config.yaml
n_layer: 9
d_model: 512
n_head: 8
n_kv_head: 8
head_dim: 64
d_mlp: 1792
vocab_size: 8192
activation: "relu"
norm: "layernorm"
norm_place: "pre"
norm_eps: 1e-06
positions: "learned"
qk_norm: false
attn_scale: 0.125
bias: "all"
tie_embeddings: true
parallel_block: false
init: "normal"
init_std_qkv: 0.0208
init_std_o: 0.00491
init_std_up: 0.0208
init_std_down: 0.00491
optimizer: "adam_variant"
lr: 0.000747
lr_mult_o: 1.39
beta1: 0.95
beta2: 0.99
lr_head: 0.0101
grad_clip: 2.0
warmup_steps: 377
schedule: "wsd"
decay_fraction: 0.795
decay_shape: "linear"
final_lr_fraction: 0.0
batch_tokens: 262144
seq_len: 512
doc_mask: false
train_tokens: 1529000000
steps: 5833
dataset: "wikipedia_en"
Each number is 128 + 32 x the weight over its row's rms, rounded and kept within 0 to 255. Layers, rows and columns count from 0. The size above them is the row's rms in percent of the matrix's.

# layer 5 attention query, 512x512, rms 0.0323, rows 475-511, columns 192-255
size [ 96 125 126  92 134 131 124 112 120 117  94 114 125 122  95 127 118 140 131 116 105 104  95  95 122 133 117 124  92 125 133 103  96 122 115  96 126]
[[179 131 149  94 118 143 119  94 161 126 132 163 159 148 129 126 116  56 156 106  83  94 147  87 115 164 185 135 166  65 113 154 135  89 121 109 225 157 100  87 141 127 183 122 108 100 159 168 165 173 126  91 126  96 102 180 194  96 108 109 126 134 103 162]
 [126 157 102 100 180  79 132  88 121  90 103 104 141 120 114 166 108 109 127 135 141 103  89  97 122 102  46 137 171 108 154 110 122 106 141 164 113 102 114  82  92 158 187  89 172 165 128 141 160  86  92 124 141 129 130 137 103 133 156 161 115  44  85 124]
 [123 194 111 113 117  86 131 114 129 126 102 129 129 166 171  74 110 151  86 163  83  72 117 107 168 178 136 129 172 104 160 142  33 186  67 114 101 154  99 160 147 165 133 145 108  96 111 153  99 208 153 131 153 115 131 122 149 165 127 109  97 172  63 157]
 [107 161 131 151  91 126  52 106  54 162 114 159 126  98 160 156 180 109 128 155 138 152 144 146 162 104 115 103  91 172  86 120 128 102 132 110 161  95 148 137 182 112 148 115 145 180 147 105  58 186 170 142 141 208 193 165  68 132  94 107 134 207 123 161]
 [112 108  99 127 124  93 118 133 111 134  83  84 140  85 102 174 133 169 118 166  91 151 133 130 124 148  82 148 166 131  89  68 103 128 159 121 111  93 102 128  98 127 134  69 119 140 100  53 133  61 123  91 140 105 114  80 125 157 172 100 181 140  84 123]
 [143 113 112 151 180 151 141 135 150 175 123 136 148 148 125 168 132 106 169 169 126 117 149 105 167 125  89 111 134 155 188 156 106 182 108 115 125 107  92  97  95 154  70  91  92 162 141 154 123 176 157 122 170 137 168 142 123 121  61 121 113 136 153 137]
 [129 110 139 130 101 118 100 144  89 180 103  76  98 151 138  92 136 130 151 121 142 167 108 141  93 118 107 152 141 115 160 138  70 168 104 143  59 138  93 102 169  64  98  70 178 121 114 165 124 249 142 160  58 143 123 125 142  80  90  79 149 144 118 141]
 [190 118  80 140  90 165 111 106 126  98 136 139 117 139 149 121 108 131 123 101 114 147  91 159 131 111 144  66 162  70 120 155  86 115  82  84 146  97 118  45 160 128 166 144 166  87  87 139 169 114 104 186 127 149 108 131 111  72 163  95  99 149 135 141]
 [163  78 171 106  77 106 151 209 105 134 135 117 140  98 124  93 123 178 144 108 119 135 113 100 138 139 128 111 127 121 170 100 103 137  67  59 136 106 164 123 113 161 130 133 145 140  63 107 138 143 134  97 134 201 191 121 101 109 121 135 159 148 126 116]
 [122 142 142 182 151 125 155  84 110 152 165 192 108 154 160 127 108 165 101 136  78 136 132 139 154 172  93  72 166 134 104 150 109 152 146 135 148 110 131 144 125 175 128  99 186  95  64 164 136 165 150 132 184  83 105 142 141 151 118 145 144 166 102 102]
 [112 162 116 160 137 140  96 161 104 191 142 113 158 117 110 137 108 147 123 122  85 209 139 115 144 109 131 137 167 184 160 144 147 114 137 143 142 194  77 111 126 154 135  71 110 130  38 160  80 119  78  90 222 138 167 173  63 117 111 185 144 114 161 102]
 [162 113 163  79 118 165 125 121 120 147 110 137  94  94  63 152 153 124  99 110 207 123 133 102  99 118  83 143 110 185 131  95 118 110 116 111  82 103  86 190  54 138 134 173 178 121 129 107 120 132 174  87  19 168 143 138 148 147 150 104 129 170 166 131]
 [112 136  88 167  49 139  97  79 102 183 135  88 148 152 141 181 126 136 127 156 138 209 110  87  36  46 112 157 101 105 112 124 149 118 181 163 104 131 113 171 130  77 115  56 208 145 178 153 124 131  86 167 167 156 132 138  92  76 124 103 124 125  81 156]
 [129 179  82  84  81 125 132 115 131  91 153 166  92 130 106 108 122 123 110  91 120 139 130  76 236 118 127 137  97 156 152 113  91 160 117 111  89 111  78 155 117  90 122 137 159 127 129  93 149 194 153  90  90  83 164 115 121 163 108  85 130 146 108 148]
 [128 117 111 139 120 131  88 165 146 129 123  89 140 117 139 138 148 105 141 121  62 123 185 157 142 126 118 159 131 113 144 101 147 106 194 128 122 147 106  98 141 128 113  66 111 173 141  70  88 163 143 151 166 165 121 136 105 117 138  90  89 154 128 138]
 [147 121  98 126 136 112  73 147 177 128  96 116 119  89 154 172 116 154  85 137  99 110 170 133 122 113 157 163  99 109 149 108 151  82 175 128 175 129 137 137 104 100 143 157 116 133 143  98 145 134 103 133 144 194  73 154 134 191 161 158 156  92 108 132]
 [105 152 179 131 115  89 119 100 134 178  71  81  87 103 126 114 166 177 135 174 144 121 161 106 139 131 111 185 145 143 151 111 122 120  92 182 114  92 132 168 170 163  66 137  98 164  63 145 135 166 134 161 133 137 157 107  95 116 140  96 111 116 191 135]
 [135 131 103 142 141  99 137 181 126 161 183 126  76 138 129 107 132 127 130 134 149 143  67  92 143  61 156  72 153 142 150 189 133 137 156 150 156 132 145  94 103 132 147 163 116  63 179  88 123  96 102 126 198  70 125 124 153 104 184  89 124 147 133  94]
 [169 124  63 143 119 123 145 177 125  65 132 170 100 125 126  76 116 159 207  88  83 152  61 107 152 142 160 108  94 123 175 138 103 187  78 105 157  90 142  82 177 171  44 122  50 116  77 163 125 129 151 159 100  55 192 120 126 165 110 165  90 183 174 101]
 [ 87 117 205 184 155 157  67  82 145  85 153 125 121  88  84 111  98 135 121  68 141  74 108 134 135 142  77 118 132 125 102 133 152 122 127  78 122 127 197 137 157 122 168 134  98 147  63 108  95 162  97 103 135 174 145 154 124 139  86 117 158  82 133 129]
 [140  75 166 103 152 120 226 112 138 143 136 149 122 184 125 167 132  75 174 128  84 117 148 113 122 106  98 142 134 141 175 140 164 107 133 102  95 181 105 106 135 116 156 185 127 114 137 104 142 103 147 116  89  76 164 123 122 101  68 159 144 122 110 136]
 [132 141 210  68 155 136 164 182 199 102 141 122  90 129 105 157 156  95  62 140 141 101  77 117 173 163 115 112 110 106  90 139 180 111 112 184 128 130 185 126 116 101 112 109 126 120 190  99 163 121 179 119 113 160 142 158 127 112 160 118 145  74 129 153]
 [177 113  71 151 103 157 144 154 141  82 133  97 135 135 113  46 103 115 156 105 121 117  93 125 109 123 108 130 130 134 156 182 120 155 171 107 117 145  95 106 130  92 150 135 135 145  83 123 187 107 156 130  87 115 175 118 145  96 106 113 156 158 141 191]
 [195 134 178  97 119 103  45  99 196 145 110  88  79 122 116 144  99 126  88  78 180 157 113  90 174 169 154 150 122 125 157 187 138 108 171 112 122 176 166 124 166 181 174  98 156  76 146 102 193 110 117 142  72  84 142 166 131 136 108  91 126  82  83 145]
 [112 143 151  73 150  96  90 149 155 122 130 101 166 106 113 134 130 213 137  82  93 133  95 109 163 121  25 108  97 168 132 102 105  94 128 144 102 107 138 137  73 151 118 152 145  64  83 130 113 106  82 149 124 109 172 152 101 130 144 154 125 164 183 172]
 [127 121 128 120 192  65  93 162 147 172  97 113  88 139  91 101 124 116 107  93 122 160 142 113  89  99  72 131  97 132  78 112 152 132 117 123 137 127 138  76  55 188 125 132 111 147 176 142 140 131 133 167  77  98 120 108 115 134 164 114 118 120 110 137]
 [185 153  93 120 125  57 118 162 171 127 122 137 100 145 104 119 116 116 120  95 144 148  74  90 134 151  89 164 135 172 157 136 141 140  97 141 132 148 110 156 108  56 116  69 138 152  87 149 134 147 113 159 101 103 141 140 125  86 129 103  82 173  95 159]
 [185 127 112  64  55  90 136 160 177 129 129  90 132 178 176 115 129 165  98 133 181 163  88 133 131 162  87 149  85 169 110 110  80 150 135 133 111 157  94  85 162  75 137  91 173 144 151 146 138 118 157 175 125 190 182 108  86  77 141 113 128  80 168 183]
 [108 176  91 125 144 154 156  89 114 148 162 204 141 153 159 150 139 120 115 133 100 140 168 145 127 147 172 136 135 125 110  80 121  85 132 137 145 145 133 115  85 130 116 125  88 115 140 127  87  99 122 144 180 182 106 121  97 144 105 119  83 102 105 107]
 [141 106 134 123 152 167 185 134 164 157  74 113 124  95 109 198 121  48 114 130 146 133 167 125  72 123 135 189 156  66 159 136 156 128 108 181 126 123  88 112  77 150 119 192  61 127 103 147 140 100 140 136 143  66 170  94 142 195  90  99 125  97  95 125]
 [134  83 182 211 135 165 130 152 157 150 118 136 115 195 152  16 168 121 133 130 140 131 165 106 130 117  96 144  80 140 153 138 178 103 157 181 142 111 103 113 144  89 117 151 121 163  99 115 130 142 181 163 147 142 151 106 102 150  64 134  91 137 111 210]
 [109 132 135  93 115 176 170 133 153 164  78 120  57 178 110 140  89 110 127 108  70 128  92 141 129 100 137 166 191  84 172 116 123 153 153 110 114 115 155 163  83 119 105 105 116 167 115 145 171 151 140 155 126 118 102 144 127 171  91 163 154 112 165 108]
 [155 150 105 165 154 109 110 116 175  83  90  74 164  90 129 157 146  80 112  83 150 128 128 124  84 155  82 144 148  78 102 120 149 170 158 156 130 155 138 134 169 177 150 177 112 147 120  79 143 117  85 141 112 146 108  92 116  96 152  94  91  77 160 129]
 [ 92 113 103 211 164 130 175 106  98 152 127 113 195 122 140 185  94 130  88 132 142  65 107 178 173 112 141 159 178 137  98 131 140 114 131 117  97 145 166  73 124 121  97 102 106 138 135 122 117 166  79 131 154 160  65  90 172 126 198 149  96 133 169 111]
 [ 81 153 160  91 130 111  95 122 119 163 112 137 102 124  98 129 134  61  91 109  67 140 109 157 112 166 145 144 193 140 131 148 163 124 171 112 164 134 211 103  97 162 134  98 106 160  70 153 150 195 114  95 132 161 134 102 172 172 131 160 163 145 113  95]
 [ 80 111 120 144 135 158 161 142 103  96 132 170 156 175 150 153 106 136 157 124  46 174 179 172 150 138 107 109 128 180 125 114 125 149  82 124 114  99 201  99  72 177 105 116 148 177 107  99 110  96 176 143 182 125 198 165 106 113 116 152 210  94 147  82]
 [ 99  93 182 158 130 137 121 142 141 104 155 102 162 139  97 105 122 131 110  89 114 120 102 162 110 159 103  62 100 172 138  91 156 124 124 134 116 145 224 100 176 146 144 115 118 153  74 149 108 121  97 161 131 181 157 146 109 116 159 179 135  93 135 103]]
# layer 5 attention key, 512x512, rms 0.0297, rows 475-511, columns 192-255
size [ 99 119 124  80 127 131 125 112 121 129  99 117 121 131  86 127 120 136 134 118 109 112  95  92 118 136 122 123  92 127 131 115  93 116 118 105 119]
[[135 137 156 137 112 150 145 107 195 163 171 186 147 105 129 156 154  96 153 116 112  72 149 144 145 119 129 131 131 131 102 143 175  89  95 161 131 139 105 114 107 102 134 108  92 144 187 150 152 127  99  95  63 123 152 113 187 138 112  85 145 145  62 130]
 [149 199 124 138 199 143 102 128 153  81 101 102 160 149 106 148  96 148 206  83 151  81  92 145 107 129 127 138 149 173 152  83 114 125  71 149 103 109 144 116 111  96 130 172 123 113 154 115 143 104 163 122 150 140 146 113 136 170 181 167 124  74  96 156]
 [122 166 111 163 111 103 143 153  75 102  76  70 111  95 138 156 145 122 117  93 107 127 101  89 100 138 145 120 188 113 162 133  90 193 107 108 128 157 141 159 176 137  68 132 113 143 104 119 124 175 149 178 146 210  90 114  96 126 144 113  80  87 115 159]
 [120 154  95 153  65 128 134  94  87 122 106  90 123  27 147 151 112  89 102 165 111 139 101  97 152 135 147 117 150  62  85 208 161 121 190 174 101  95 126 174 111 158  97 154 121 120  67 115 121 137 145  84 114 120 164 141 129  76 144 141  44  61 124 143]
 [140 112  96 129 166  74 124 153  97  85 134 141 131 126 108 165 107 105 120 152  63 149 139 142 127 150 133 193 155 178  65 109 128 116 158 113 104  47 141 151 168 107 171 101 148  83  80  84 133 185 201 151 120 137  70  86 151 108 169 137 100  82 153 114]
 [140  98 144 123 151  92 142 109 163 171 163 121 147 114 104 123 163 150 103  96 165 109 125 109 142  71  89 105 126 114 191 144 127 153 105 169 113 161 104 107 131 122  94  74 143 147 135 119 132 123 170 107 129 119 156 187 125 120 128  90 107 131 111 107]
 [133 185 146  69 102 109  95 130 105 124  75  38  95 153 115  99 146 135 123  38 133 119 115 140 106 133 152 156  86 128  47 125 119 162 135 173 107 140 158 124 111 132 108  55 145 129  85 161 117 129 138 221 186 167 100 122 105  86 120  71 147 142  84 105]
 [156 130 131 128 134 119 155  84  96 116 133 138 129 108 140 103 132 178 135 111 161 152  98 144 170 136 129  69 125  69 123 127  97 118 120  96 100  88 183 115 115 137 152  95 124 134  99 152 175  68 143 176 185  84 152 104  85 146  89 121 101 171 127 113]
 [154  65 104  63 114 142 155 151  82 107  90 108 117 118 163  93 113  67 120  94 121 205 138 121  80  92  94 140  91 134 144 102 132 136 146  67 130 183 118 150 121 143 126 138 169  91  43 134 127 152 122  97 126 163 119 119 126 135 162  72 187 118 135  97]
 [118 150 119 120 126  93 134 117 129 158 132 164 133 189 147  92 113 172  96 136  95  73 108 134 101 144 140 138 189 133  89 121 102 130 180  78 146  46 128 120  88 139 126 133 102 117 144 120 135 161 199 139 193  81 128 167  85 110 113  48 112 140  96  84]
 [138 143  46 148  96  75 124 110 148 165  97 123 135 119 127  40 105  84 122  65 114 107  84 113 103  96 131 115 130 151 140 161 155 151 142 125 198 123  88   0 136 135 151 146 162  62   0 100 105 188 181  97 154 187  84 184  91 107 166  97 128  93  91 113]
 [187 148 151  85 116 153 120 163 134 180 138  88 110 132 121 131 150 136 122 115 179 120 161 128 195 193 161 144  87 120 135  86  92  85 188 120 108 181 156 200 116 161 124 147  73 137 123 149  85  97 142 105 101 145 179 146 118 124  88 135  77 157 122  92]
 [117 129  96 244 110 152 118 118 177 140 121 115 158 147 123 118  96 130 125 157 118 134  79 121 159 112 176 179 105  80 132 160 105 124 135 179 152 169 121 189 128 159  89 106 164 140  77 126 118  87 125 105 131 103 153 150  98 163 120 131 135  74  90 109]
 [138 164 114 108 152  86 185 140 126 107 136  88 106  88 187 149 103 109  91 128 161 104 126 101  97 138 107 123 103 147  87 118  91 122 155 151 101  88 141 184 100 103 127 183  81 126 166  98 121 137 143  88  96 111 136 144 152 129 113 106  97 137 123 179]
 [173 147  93 133 170 112 123 135 136  94 110 106 163  70  84 102 146 136 115 122  95 125  70 118 118 126 163  96 142 127 117 134 184 130 175 137 142 171 111  34 134 135 104 116 151 125 110  93 101 119 143 142 151 110 111 133 164  72 127 159 113 102 114 137]
 [130 116 129 192 138 149  87 143 150 103 137 153 189 120 140 182 109 149 133 144 118  93 140 130 113 128 157 128 148 159 156 141 208 130 134 126 111 159  73 106 120 108 156 135 126 110 203 128 127 106  85 101 125 131  92 128 166 162 131 141 184  98 115  80]
 [112 117 161 147 153 173 142 107 114 136 106  82 139 123 137 158 107 100  93 147 108 133 150 131  48 134 136 158 124 178 140 122 135 124 128 151 120  78 104 161 142 111 109 109 114 152 189 109 144 130 155 162 145 166 100 143 135 166 180  57  95 118 131 160]
 [ 90 126 130 108 134 172 137 106 132 120 163 103 112 131  96 117 167 121 170 125 159  98  70 129 156  76 192  90 166  98 159 123 135 126 117 169 168 164 143 150 110 139 146  94 182 121 163 110 148 145  93 173 174  62 111 108  94 140 196 117 120 181 185  52]
 [165 141  89  86 156 123 103 165 124 106 114 147 104 117 108 158 160 133 104 115 107 172  98 138 127  94 143  77  85 118 110  99 119 132  32 119 163 125 149  62 154  91 119 105 109 138 126 102 127 177  84 131  92  61 154 149 117 164 129 129  94 175 150 158]
 [125 124 115 193 109 131 132 136  81 148 100  81 108 144 125  82 123 115 131  98 113 140 115  92 110 114  97 143 118 146 125 199 100 146 151 109 138 132 160 106 195 127 130 173 106  90  60 103 121  78 117 133 143 194 148 130 102 122 110  84  76 167 145 158]
 [176 110 196 161 113 105 188 134 152 161 118 140 109 164 156  49 108 150 150 118  87 116 202 148 108 116  88 169  71 175 183 122 178 133  78 166 103  94 118 122  97 155 106 162 155 127 146 121 137  90 155  92 126 101 115 118 131 168 118 124 192 115  91 155]
 [ 96 117 154 123 106 176 111 143 153 128 171 146 143 107 129 125 162 112  85 138  92 171 128 144 131 138  47  84 102 156 124 119 112  44  99 148  97 169 117 116  94  83 143 172  61  86 172 145 157 103  60 145 182 107 156 161 191 181 147 125 164 131  98 174]
 [151 123  90 120 111 176  92  94 149 120 140 166 154 120 152  69 143 144 158 163 145 206 162 145 139 106  52  63  71 137 159 110  92 130 104 127 120 101 143 118  48 113 149  84 112 117 159 127 180  93 112 148 144 132 129 174 131 123 145  88 125 190  86 151]
 [143  77 184  92 123 132 132 152 126 167 156 105  81  64  95  91 104 115 102  68 197 114 145 155 122 123 213 137  75 139 143 115  82 115 128 110 141 156 161 116 152 133 140  58 128  92 119 113 168  49 116 163 108 158 151 128  71 157 137  76 131  94 136 123]
 [156 135 132  46 175 118 138 136 156 150 114  92 128 175 120 134 155 121 169  93 187 167 131 104 134 162  97 101 106 144  50 118  78 128 137  93 121 138  87 101  94  65 159 148 155  58  94 109  86 102 197 166 154 115 109 108  65 161 158 118  68 101 170 124]
 [138  63 179  55 157 114  94 161 138 175 104 107 105 150  80  97 156 124 113  60 127 112 107 125 131 190 104 148 131 176 148 108 125  99 104  89  98 108 122 107 128 146 136 137 177 167  82 155 128 128 160 142 104  73 120  83 107 106 167 138 145 154 168 156]
 [147 147 123  94 148 145 130 170 216  99  90  59 137 125 185 171 133 106 129  60 157 122  91 144 140 151 101 124 136 118 132 112 123 119 183 128  92 119 113 131  89 159  76 133  79 171 104 172 120 104 142 182  95 121 151 137 152 164  99 146 137 120 130 120]
 [186 151 155 148 137  85 119 179 163 134 116 102 157 122 133  70  83 112  89  68 136 150 135 127 126 126 132 158 145 114 140 138  76 141 123 204 101  94 133  75  88 103 137 113 108 163  97 120 123 115 119 167 203 139 146 106  89 142 142 133 179 137 155 190]
 [134 141  82 107 143 144 138 119  81 127 138 140 149 116 100 130 131 125 123 165 102 139  87 131 157  90 129 124 174  96 147 154 176 107 149 132 163  92 110 129 182  96 150 186 122 122  75 103  70  91 135 100  90 203 144 139 132  84  86 163  87 149 144 147]
 [104 107 125  91 122  85 138 109 207 150 152 137 131  91  71 127 163 111 173 141 144 145 110 114 116 127 143 142  79 123 100 138 166 122 117 145 145 169  94  91 184 109 141 102 148  56 151 128 149 118 114  86  91 125 143 114 169  87 120 172 135 140 103 201]
 [165  86 115 212 172 114 161 109  94  85 112 119 144 158 128  50 175 125 128 134  73 129 130 138 115 114 133 160 130 163 176 149 155  76 119 173 167 133  85 144 115  95 127 180 106 165 124  94 118 138 125 175 185 136 135 105 115 106 108 166  62 137  79 217]
 [ 99 125 107  94 136  95 169 127 125 129  98 150 118 147 184 192 138 106 136 142 191  98  78 134  76  79 130  77  90 148 130 103 128 141 141  96 118 163  81 149 147 123 130 104 187 140 161 143 133 103 190  84 115 118 140 142 145 167 129 167 168 133  84 129]
 [169 139 128 163 119  83 107 167 101 148  75 111 139 103 149 105  85  53 104  70 153 170 161 142  55 159 122 124 135 124 166  86 156 179  77 147 123 151  96  88 139 123 149 148 103 143 154  74 136 149 108 156  98 127 123  72 109 135 129 116 108 118 137  81]
 [174 106 145 162 162 100  87 131 113 220 117 182 171 123  88  95  80 174  93 175 116 115 133 159 108 147 155 119 140 143 105 117  94 182 129  63 162  93 133  43 115 132 110 131 102  95 146 117 123 165 122  87 155 138  78 151 115 144 102 116 145 170 150  95]
 [134 141 120 101 126 106 138 122 126 124 124 138 111 117 139 124 148  45  81 149 104 133 156 161  73 130  69 122 134 195 104 150 162 133 162  90 139  85 115  93 119 132 139 173 158 152 151 106 127 199  76 138 115 135 126  84 190 126 150 125 122 194 108 123]
 [ 79 154  78 125 131 150 137  90 141  55 141 164 124 167 129 142  94 111 155 143 128 113 158 122 118 103  67 148 138 162  95 178 142 105 104 162 125 140 147 111 152 150 110 137 187  98 141 109 108  74 155  81 127 122  73 183 179 140 157 144 160 132 117 151]
 [115 132 104  99 154 125 141 162 144  97 165 119 175 165 158  65 134 111 123 102  68 140 154 132 106 152  48 141  94 106 110 100 130 143 181 118 135 145 151 109  61 112 186 144 101 120  54 104  79 146  50 110 130 110 128  90 123 127 135 128 127 129 117 150]]
# layer 5 attention value, 512x512, rms 0.023, rows 448-463, columns 192-255
size [115 113 116 112 114 115 115 113 113 112 116 111 112 111 113 112]
[[ 92 172 139 119 153  68 124 121 104 125 129 134 101 152 132 135 114 156  69  78 138 164  73  99 102 107 140  48 136  66 104 139 131 113 164 172 117  98 141 164 109 117 110 113 165 111 117  95 110 155 169 102 152 147 105 116 177 140 111  73 161 126 122 173]
 [184 105 168  67  81 147  77 154 126 183 116 110 110 172 104 133 164  97 113 172 129 147 133 127 187 129 146 158 152  79  97 114 126 178 132 143 143  63 104 111 151  78 166 170 118 120 137 138 110 204  67 135 160 133 171 107  53 132 112 160  93 137 127 141]
 [ 56 115 134 125 134 165 146 141 114 191 110 149 117 116 196 119 150 105 162 124 127 102 184  82  72 112 111 100 150 100 128 119 159 133  65 101 111 165 199  86 135  91 124 110 155 178  67 117 144 145 122 118 140 150 131 189  91 144 116 129 134 146 121 144]
 [176  84 159  78 109 152 138 132 125 162 145 129 130 144 153  80 108  93 198 131 163 150  74 145 119 106 147 128 155 145 147 141 167 169  80 139 101 142  95 128 144 107  99 107  71 182 165 131 136 117 109  74 166  93 141  50 105 175 131 127 152 162 107 120]
 [110 132 107 113 105 134 170 129 160 157  65 144 124 102 145  99  90 161 181 129 120 134 149 118 123 108 142 144 170 121 106 134 163 100 125 196 129 116 108  76 103  78  99  75 141  67 158 164 112  74 131 135 117 109 108  97 116  92 129 131 104 118 101  68]
 [ 80 124  85 120 171 136 112 113 122 140 125  92 156 127 154 146 107 155 139 163 138 110 151 129  88  98  99 106 134 107 121  99 112  97 124  84 155  79 120 113 119 103 134 149 151 141 127  92 120 114 101 154  79 132 128 135 169  95 114  79 132 130 129 105]
 [144 152 108 104 182 130 106 101 145 176 127 125 102  97 172 125  62 124  80 152 144 101 108 162 182 151  82 168 106 117 129 150  84 119 147 152  67 213 149 113 138 139 157 170 205  96 100 123 136 110  86 161 160  85 146 132  88 156 129 185 112  93 137 111]
 [150 114 149 120 174 127  81  96 107 123 161 161 127 117 128 117 153 106 100 104 105  96 137 158 132 131 174  46 122 104 110 147 110  67  79 125 141 153 170 169 134 160 109 199 109 155 107 212 114  97 123  83 125 108 113  82 155 158 120 115 149 120 146 110]
 [104 117 135  91 171  84 160 121 160 129 171 129 110 131 145 203 122 147 122  98 135 123 168 140 133 158 126  72  96  91  95 177 112 131  94  80 142 104 140 162 138 133 160 138 188  83  94  90 119 173 106 118  95 153 156  78 125 163  84 123 153 128 130  72]
 [138 145 117  75 143 127 106  90 135 134 142 137 160 154 198 120 128 167 169 139 154 166 102 128 106  73 105  90 162 159 127 155 101 103 118 145 153 113  96 153 147  62 134 108 131  73 173 116 142 189 106 142 130 106 114 190 141 107 118 146 103 140 125 125]
 [138 162 159 101 104 120 136 138 133 108 147 156 133 137  98 175 116  97 131 106 125 138 118 158  81  82 129 178 126 125 139 124 179 101 111 167 145 136  73 125  88  95 162 159 167  90  73 150 127 168 109  79 154 136 138 152 124  87 169 128 135 108  74 128]
 [146 134 121 156 103 143 107  64 125 115 139  84 152 120 111 129 143 170 211 138  63 113 131 107  92 115  71 147 146 125  88 102 158 156  93 122 138 125 157 168  92 178 137 130 158 123 111 159 146 172  63 110 145 139 105 121 173 113 102 161 131 161 131  99]
 [ 83 150 147 141 182 166 162 110 133 152 121 200 111 115 148 163 173 138  99 113 130 126 167 153 169 136 142 143  90 152 152 151 132 128 119 111 147  71 133  90  44 124 125 166 133 173  81  89 135 174 137 130 113 106 166  93 135 118 114 123 107 169 146 112]
 [ 73 139 129 119 173 135 180  62 153 138 106  68  98 190 163  48 129 149  64 219 164 118  55 138 135  99 124 117 175 146 104 156 109  88 130 167 159 124 122 187  83 121 112 149 105 137 136 157 126 112 105 136 142 118 160 162 157 117 126 111 118 128 153  85]
 [125 146 141 138 148 125 157 121 134 112 143 188 146 150 107  56 152 167  98 168 132 171 146  94 111 190 129 181 127 117 160  90 148 168 135 121 101 128  92 209 176 124 128  70 109 190 118 147 124  71 143 141 142 105 167 137  96 153 130 114 184 156 118  74]
 [205  92 130 114 128 158  99 136  99 178 182 104 128 123   0  99 168 120 116 144 143 128 143 144 113 106 141  87 130 100  65 126 137 110 118 190 125 137  67 185 110  40 103  93 122 118  58  96 134 105 114 134 114 131 106 138 135 140 103 132 153 153 166 118]]
# layer 5 attention output (transposed), 512x512, rms 0.0311, rows 448-462, columns 192-255
size [115 112 119  97 113 121 119 119 124 114 121 113 115 122 116]
[[110 170 152 126 158  65 146  80 126 107 116 129 125 140  87 149 144 150 102  67 193  83 162 141 128 133 150 119 128  88 104 144 136  70 133 183 138 107 145 181 147 143 104 134 133 108  82 152  91 168 152 159 208 103 144 137 178  78 183 138 111 144 189 117]
 [127 140 120  75 114 137  81 185  36  91 170 164 137 181 119 110 110 123 129 161 156 217  83 165 173 130 121 157 151 128 107 148 138 124 148 108 137  56 116  94 107 155 120 190 101 130 153 182 234 166 149 150 162 157 202 148  93  78 116 170 147 138  99 128]
 [ 53  71 202 134 124 103 167 172 111 138 101 149 162  93 157 142 108 141 172 140 110 118 167  90  96 143 151 158 114 119  96 146 144 190 120 132 154 147 125 138 119 112 141 160 124 114  82 102 161  94 152  91  68 122 119 135 103 130 123 150 115 109 153 200]
 [121 139 134 132  92 133 187 159 135 133 123 149 158  77 135 162 140 143 104 109 142  73 108 166  62 105 132 173 214 102  96  89 136 170 104 118 180 156 118  95 153  87  81 129 129 118 111 158 168 128 133 168 163 149 106  90 112 115 116 108 131 139 125  98]
 [175 113 152 157 128 169 123 144 139  95 110  82 120 125  90 120  96 155 124 148 123 140  93 135 156 127 165 114 142 158  89 134 143  70 184 149  92 157 105 100 111  98  68 154 132 173 153 119 109 125 167 131 165 163 116 140 140 135 146  94  97  94 105 151]
 [ 82 155 142  83 150 141 115 147 145 110 177 117 148 123  84 154 145 198 139 179  89 137  91  93 169  61 116  71 143  65 169 141  60 184 145 121 109 125  50 151 101 147 219 106 156 146 112 118 152  83 132 112  66  72 106 136 154 110  81  89  69 114  92 112]
 [128 126 129 128 184 118 109 168 108 173 172 104 155 110 144 157 106 107  73 133  99 141 102 126  70 154 123 160 172 182 143 109 160  74 103 153 101 162 118 120 142 130 122 147 113 150 141 161 193 116 125 163 104  90 133 100 102 122 136 148 120 100  79 108]
 [129  97 141 109 177 121  92 147  98 107 170 123 138 139 124 137  76 160  79 157 130 152 106 107  75 125 136 193 175 125 106 145 132  96 161 151 128 109 112 142  93 123 118 145 125  89 104 190 196 139  80 173 115 121 162  95 145 163 111 134 186 138  82  72]
 [131  74 147 128  94 161 123 119 106 194 140 127 178 108  56 121  95 147 105 105 107 138 115 155  76 154  69  99  87 114 120 118 133 112  79 164 159 165 109 133 153 121 156 195 141  52 111 115 158 173 145 157 117 152 146 157  72 124 162 152  73  62 102  69]
 [164 162 136 101 126 120 137 131 121  92  78 130 156 120 168 125  69 133 104 178 196 132 153 177  92 146  92  94  88 132 130 159 150  80 159 121 137 148 203 111 108 124 114 124  94  68 143 162  70 162  97  98 115 152 123 191 155 151 179 124 125 112  88 113]
 [114 144 121 137 116 137  74 167 111  99 190 122 133 144 129 123  87  68 138 109 152  58 190  96 123  82 174 117 126 142 135 116 142 180 115 173 151  83 117 143  96 183 156 135 163 121 183  75  60 132 118  88 122 156 178 161 148 111 135 162  97  89  95 147]
 [180 149 145  87 115  89 110 152 117 104 158 152 147  76 130 118  86 184 183 142 172 132  86 157 102  93 149 149 158  86  79 203 125 184  83 164  95 162 122 174 103 144 146  94 125 113  94 104 104 124 113 126 138 150  76 154 164  77 136 168 180 133 135 105]
 [106 136 113 120 139 152 172 111 121 128 180 142 128 132 144 106 149  82 134 133  74 155 189 172 162  85 116  67 150  84  70 133 154  90 103  86 144 115 134 103 116 154 119 191 166 119 113  78 227 144 143  96 121 115 112 105 115  66 153  87  82  63  56 134]
 [137 118 163 132 155 143 105  75 132  77 120 118 110 139 134  85 127 126 141 119 155 169 118 123 175 134 110 115 139 136  95 138  84 100 120 109 149 142  81 194  62 120 132 133 106 173 159 163  87  96 144 156 124 134 138  88 153  92 136 147 117 152  99 118]
 [131 128 101  73 106 137 151 133 149 133 158 127 112 132 125 145 132  60 111  92  80 201 111 112 115 170 177 146  94 121 211 121  97 115 171  81 132 110 119 221 166 116 181 102 125 156 125  89  75 104 163  93 104 112 140 187 196 126 108 106 152 146 124 108]]